From a checkpoint of a small transformer trained on Wikipedia.
Size: 12 layers, width 576, 9 heads of 64, MLP 1536 SwiGLU, vocabulary 32768, 100M parameters.
Architecture: rotary positions, biases on query, key and value, normalized queries and keys, some layers without attention, gated attention, value residuals, a smear gate, an embedding shortcut.
Each number is 128 + 32 x the weight over its row's rms, rounded and kept within 0 to 255. Layers, rows and columns count from 0. Numbers have three digits each. The size before them is the row's rms in percent of the matrix's.

# k: layer 2 attention key, 576x576, rms 0.105, rows 109-127, columns 0-95
# q: layer 2 attention query, 576x576, rms 0.108, rows 110-127, columns 0-95
# v: layer 2 attention value, 576x576, rms 0.108, rows 64-77, columns 0-95
# o: layer 2 attention output (transposed), 576x576, rms 0.106, rows 64-76, columns 0-95
k109 097:112121150095130081112164121129175061131144096155109123165100101090121163133144125132086120125122113140111122141121070130116093184085151079121090149158166116078171111186112115128153129180081166150183128209101174083120103204145129098158105151134156153132128064151156141112146159106136081091
q110 098:092103039165095173127115111129097106114148145142110146063143123050154078143089116107127125141140147175100145118138156150172109093135183133115168114106126139104167161154066098097177100102180166145085132156170105121136159129132149130101168079149147148107066148120157054042077147126073154074
k110 103:111104092176102146113100108081101089128123038158172079066182129149153151145127118112083114085122148114095174077117142034155194148131118148141163132148127129148235150116106089096085146113116124170111107110132134190152131126171143106099166093104170137114120114139181159125150090160099126091
q111 106:129122115136067075112070169119102120094131089135099162085188112130142107173105175127079139092140110129126094071124124140134090137174061194028194117155144074117150143140116173110112085163200130100116108100136130104166156102105033112112104104151132175154150130145087131125113124131102059146
k111 105:105097166165075141132144170134091117144118099167093116034145135189148095178122149190121073146143118162073142102079130076127125111124137107103141166163072133159145160121121135126103141125140116120106149132103134082108104106154115122061101106239111154165116091108204111086119119104141150117
q112 098:106129131098111134095129099102098097133158129101142123089163139068064135188144204069176125096147111115136138115087182166106096118080176087139132105139112152083113148112132147162108153154144180089131135112152134091078105149152101112104193147143205202119080102145149130133104142135130123135
k112 097:138147149236141121116135149161142185094087075119094111144078180107096124123121155120132097137174075104049106124067141120183109154136156183097143094137127156039120099157128116107110125115131145119126102167124143109168145125115099094086160142153141085131131108104147144142112160135118156090
q113 101:083123168103064075105113112141128218154177130110161067122116105122169152079121119142119115114138185129154143125112133138092074110141150163118158090127161184084211140082099155149145149056151111099130144125156178144100110123135156073110093171124113129156132119134104152139140163099102107197
k113 105:110170128088063156124134134104146114142099169135103115067136170160072114122129115137096104061115115185120146144128147124165091062099112172112115077090151128124080112130215115149173087111143159128125171095128205135075230145101129168126098137190163152125130128124086145133121131146084087125
q114 104:128128091136162106115146098163086125163137148098158122148136088165081107138114107096119161105066143198115163128111190119136156069167180192101103122134112101132109092151101111116119184058125178148068111137124101140120129168143094120114063145122112180135126083108051168139121104087122167126
k114 106:096048149114129045180133103119113106144135127121174106116137072151144175163096076146107076146141130126112190146157184164130132169111177105130153110115126154096148201135151120177163058089157123157114110057144149129138129129188145124136122119189125087124122122142123095118177153148179128147
q115 102:105139141150113131068125122117118071168144153150102162108153187166103113118133172099079061142151080126118127092061124134129149094099180086142108088128241075119178087160110135168128071179079109164103109107142096093125142060185153136105186112110133101188065091149188127108133077125193176116
k115 101:141134109124148083173084178120135168124103144133111145092122146154097147114120146125141115129139061128145091147141130123106134114105163158186129083116198144165159098180129139157123076108171118104135165114071161181179101106132119147141136122140181052200125121184052160124110094177100162129
q116 096:091121055078136140127105134108154176135160176133075164123117098073158155148126053145134133183160142083176150122136098102092119101052144122126078167155109113111152142160094110153123089213145159181156119116136100133127115097154135148144152135160130124121104130082115177100094155115124091032
k116 100:141112116134195128117132166107202084116120128129143079172201082117171128150145063160139171118115136129166106103088071135188132191210114125144062133115167047157156147118102161163097096132077142101121152122111101084113148161124109123084140140199140114123200126125101141118114140193173131092
q117 101:155114126194159140195143075170105154135106165196086121117143095157140141156089180195142191142152111141099077141131177107191180124118112155100139114173142094141076154177105111108091070137067085127156110142126168157110119099132080119185124108119138153114123190156110103205175104172107088099
k117 104:113135107080149124098102158065139081178143096083146145084147107144104160092083113160098138135051138063134155096084136121157157121143115125180135120120082095161086068165145064058122072085136142112105100106151063208088169124203127134081126141156138117143145101133146093101149071166195100130
q118 106:062156127138147112095140103197194105132159106137129097112171124095136180157134162093189164140094123129146125148167135083063120139172147117129201127122093151219141084199123118121115149093099111157107112113191123139088105117121128139088152031182111172072085105093106129126166121145058135144
k118 106:142160154165122201087164100147199134065082163165137132111152122119107180160178138154187132100137142111115125127089173140146131113090086120083148058095118150152204096157173104104178155084115137140129113109125112150172140138142153139101167138179133118073127089164109115138117062152165120085
q119 099:112158135066126151124146086080149166144144106123105098169110156089100147131074114097148050083093122118131115123105096097051075187123070117119165122058137187090156120139140138133067159121059143162149116176116129135140108176074118162153131127112136176052121145122113137121159150091057073152
k119 099:104112129147156148142069174057099128165114119167101176116119145109126111170087052116075147115188143167155108100207085080122152104061082166112124082066118127216123144060168168151140111151141167129083114089183165128111160075111137205128106171110151108153127126153098148178098093112103139164
q120 102:090121131156176137126170058085155157148107167120089120147172183137116170136169103045128080142162138146142181158154141175172155147110195141138128121098170102138139219129109078080106118128202095160114119098143107105111121104148158179093088154125116134114171125118139130174127117084131108100
k120 099:136130149078112135130176085154130169144160096083126104202085156130123073175129120083109140104156157152096173087115060142103101086164126143118155162158115158165151110086128134162107166113134112152073181121134123111073157131113147089123134169125185141160123106136116173113147136125121110155
q121 102:099129127096086114115115119104100145133155075109072167175134121127153125146196133091185155138113156117127136093193094172157101117160162119108074192105158120162152053106169117124088079133168152112115143119150191055149169114171157143137129141131127113117141129091122111117147098150170161134
k121 103:164117112127081140160122141119109196136142132163131104108151112153091125165094122128125105087160143038136119155154081097106161115136104089103191142123128146114142182110121237143128127119116078131136086097170152147136147182152107122146178112149102088136082099115128149095137116122108113098
q122 103:177157125112120142143135104097114136170144123142174178102120161164170115116156153132106127146130124118164123110189070139148096145103142195158163129127146148101171104144061147173129099104151211083127161076171167119137147084142093135133182142116125122114173128182113147108126127117125120166
k122 105:086097102101104083076164104144093125146127178120101085177144131096213129132131125134111063165161146122149135101147176110092152108156179141167104102093150107179163107150117132117121088095133148175165149115094173119161134115184160172144149171094127154117099109156151129092178173082082124155
q123 107:150093085123162145154144144123141135099146107173132059085096145086110119162119114153114147108080130121120129069128068081161059129095082122125132089148123153088143142110123112106126160138100151162074192121184099077115120157175128175108098124114077146117087142123111103096164172146132119109
k123 100:096175113191146169110100108125117149122173090141166136154120126212129105071115089134149122107162177182177155115096136068131203153108166107130097179111162040141134120116118040076085131178131115155077087128118083126151078143138098135125185118155110090117161092153114137140142198177093131139
q124 099:156095135144124134160101060153087129110109143155104120171153140109079163195073141139110121122118137074143108134153113172072100144133171119100137128155137129115143058151131143101113150104138141143121150124099161137169134116065072083109155111099093131128126147186145056115146172065150107104
k124 107:178084162117151152155163117089147141123110168143110151064107148153157205186069157156101076132143124092125160130124132121122106103108135092091155126185147111140145105090162118106099149103127081112113122146168086120099183113154106102118152160113084091091111145142141134149125161206103117126
q125 105:121146138114191123175100139194160136093131107124095142091183174102083108120096123126127101075195107091128134080151066077124152143143152169164110143082087137139137172068078172162155070121118138116146143124214190138138128130110160139155176059139127165165092145151077097081166124084189162076
k125 102:172121126090111117111098054118150212117116191128115100168087128076075167121052164145092111142131147111145130165084168124088109173079196118138121131135171123163138119096166088097167143076109186149108130141153082082149077148143093127165119117112136113114180135131184102064147145151059161129
q126 102:084093096080138125138131115118140135100113166119193189169084071161124121124176091113159083179094143136171182161189133134120120137090123086106121110129118108185167110120112128198160167152157076105128160111087101203102199143131176198128163091224171157071094123117098146150080089168111148108
k126 102:168186086126142143092135087118136049050113094105119107173160127122205132147077116108162156166117100143164112122115142155103125151120185089091143118174087117136110148131160168112109133137115115130112152072157148131115098137080150104083096154139153151174138088166078098094113131179154136104
q127 098:155039158142138090166137167163092118077142125125103080098117144076155146143101077144167142153138157127122187161165140088111092185181121167129105177173080131138091051111140131101093123144181138089171156111067108107162121232136186107110174118091116158175143130152102129163116194107191148123
k127 106:097097116135125116131168084093154110205115070148185113130090167194124073126167084056147095168076193149124123103140136139131107143093140104118089117122091128081098109093215115151104149118207154123093169201111059148154157135139074113128154166177134133124163133088092121094125107121190136100
v64 106:141114120112150114086077125137113104170093110104129097152104085126082158119113135171115081109128081075139104067183108124104164122111056092073110168143129147172062037080172127119127127159135131125103122105042140154132189171119141141100115120152220124142091102122159170094117068154120072115
o64 107:109139095112048105131131079148166158151074140201116152119119111126117132189178210085137132115089070146097166157139112170098148104177146067136130093104110135169192110204143107092100121149082124116104101145175153098150141203153178115164182080139124163139169135119160084135116053211145136161
v65 112:071200096138140167108125124107184055091127106108136135140123129113111096100162103137137042172112147100103125158091140151158134079153161113095098154059184155191157139137144153145219048177136139087110147090127136130164183078136142085183140112139168118114138173115175155211114129184090125075
o65 104:138106111169152163157155124112144124098145099126131080118127117179173140114127084112147113115109170132099068088158130195106102165108132085185130102100105150165141176099122157170140135106104119123142102114159136130182176185112079099064101137124130074051137114150107118138090183078124111091
v66 105:113093130077122139116085130147123139090145181179134143134150103135141169119122097131128151088141174151130182112112130158161126092104127145122091124090170108130144145084107145150168155065135108130103097125067112075145143069121128104091108162203176130134158085123189120134148116114149053111
o66 101:128112123148040152136097071079089113152122120093080089119163114173170126090110096167167116160084116117155121136175104198143168170164131190120121118220067075088103115144150156159148169130128104143139158060110108118139150086150168078131156115154092117057131127106142088153170165141110162082
v67 110:090094115084187137110148098137189131139114125134148136145056157184114142126109134126176120109172162136159185105155142099136116109102105093070121149120114119111115107133093184124139177124160077140128149152123108119090082101147129075101144148144075162142170102105128128151079132187159136136
o67 101:129084149156110138130113116093143159126167160148138120130098133206122084150192147111136145149146113122116091114139111100128057159127138158063164128078167067091136113161126127136152110130124091068160140148100165122191159127192167151152076143091151113145155133103112167094030178107063158153
v68 106:167157092145089100099178100092115121154137142120098126108182154078157096087094119096155157141157135146141144084176170111152150100162129113094155163069134128113093120169132159110150060120117183195141059142141107104118125155117100141150139156125138171135155128113124094115130139129166194116
o68 104:144109138115102094146100145149110132156134152049097140122160153187108129149096089144082070119134107095147097080157098107204083080222174133123110165112145145081212070088133093114180144132155158087124116113130122064181059111101144160080193130111120090099134117114103106179159170180163136138
v69 100:118106129194144139157055104146170151158155151142152144087115141132097088123125133139167123167159119131149178128052123114172097134068097125106038151152105159129091136130148129148157199082147124069087122102137095085072168117158125091089123153235108110121145146117124167175084121132149102153
o69 097:117057163107027143216106124102098117138165110146121106128146120082120094125138115125085074147220088120153151152128100157113125148145109116113102153148099102131123161126134131099105183092154148102146158091135073138093108110104087174150080147128067104102116174115096118183131092140144203117
v70 102:092161165107142119115099146135092119144168159137171092112107118149177125141093121101129043095143131107157157093101108101140083137103178093095153110067121187113114128121196146060146081125160116084061087136089156132133083069120131115095159096143118160121163085154121143161146114111113136088
o70 096:166139181138136141097074191116135168119161132172125127127150136143189139101113125077169122202126091066143120099160145150086113152141136140125113090193101138191124042121170133188131119128141126153158165159115129156145166101113176105102103124094160187139107121102072132097137122125132099131
v71 107:170176119165121144106135138114125118119115183105101132163111141186164079138128116107136159093094111100094085147108186089119074130150125105123172097152104170136130095056120165159114175113126104166113088144107179144136125150111078077082104151054148157172046130197087110117098119124084161107
o71 104:158116100063065073131090154112118176143210134153155137133077114156178102153067160133171162130137150127100106158175126122125114145126113170029103117122112098124127124117110134161169122126154133137116122123125125138143137146139121145166106176133194202158082120164081141086086122118171117166
v72 104:121160130155128126108159156104160212110089191110128112181145142137151144173186086108143086119117144125154150096072203135120122119144117132129094116120203115191125114093156121166091084136092158175118098166129114192097117147119140177086119151103118172171125136097144134132061107125111119089
o72 095:175127090103160134142135147151152169170155139183080129159116166077135083125184174072148229119160041080188150111088116120126147146111155135105140102157092148138131114141129149152138105121118117053135119143113129103127106155117162168154139131112162152139138107146201135087101105136111158150
v73 101:111123093119154110183151179127140143098156157164132151118115120110182130145127100112125192142084112164188128114102111051063134141110186147115115078145114110107042129106144121128140123071101177134124132111142167121142074152146116109143128135108114119131108100146144137131121098116097170152
o73 095:111184110205174151118088097146093091175145139149131148114123100112165106103159132114157077164141092137136123088165115108101169066109172140124124144185113087157158097172124198147118149100115138154122061160153100095105149076160084141110137172144108126046123114127058209081104129089160161054
v74 109:147111110151157121178104117108139223119170165131097141138113085135131129092113090180085091129118115132151094106134116137164127136150161146126114147094066184160124136156123145120156156112099137136136097102147101123146136168117137118106066094145182100089148182169132142076160107152160179055
o74 106:185131132109192092118144178092091183109176149142101160126117143196153116115119084098136113071153129101120180143140140116031167110166113134118224103152144136125095072115119162127134147169114148143110129160103188103112119074134149117150162114182192151138136151126089174186115139100127080152
v75 104:181173086165119162142146126122131129119114089100153105128104062081095112176168166155111093105160097110041128149131140079123108153147172105175135159134165065148109116181132144114155111158070119152133158118160086190125164130081138156091147069099167149102164146163140119164143104170213168173
o75 099:133158139129075140100120130120184132127129130104090087084130153118066137143093106147063112118113143181160120056115113102095115118119097126150107126162079163108127168115088135117134137122189113117081145133114140163199072130070065154078122138105132085168106127176157134142176135097119132118
v76 108:047100142143112160121163125102103164079139089105123095131140083072140121131143136089108140147118107085180090096185035133082185125189115111134145084105093088178156111131139151102137160162127131143131140122156115145138123113110123114131156127082132163134123189139172172152143152152139137154
o76 098:076146149115128179108128114143077142076094099142060148161163149080111128180155150141138142184180120161105110089120109107096156139061080142099118104148142167093105138140151145130150195151097156160064106112188093170145121141093136093183148119104205087125085103058108105081117176089152139175
v77 107:134114083134093088143178140131145127131045095149122116119159163150132156127141177118147104154093126140139139120119133140125093138115159126116045108103202087119134152118099057206108140105105114122128172071117151111144166088120110143121119179180127117119158130138133113150027176182140089164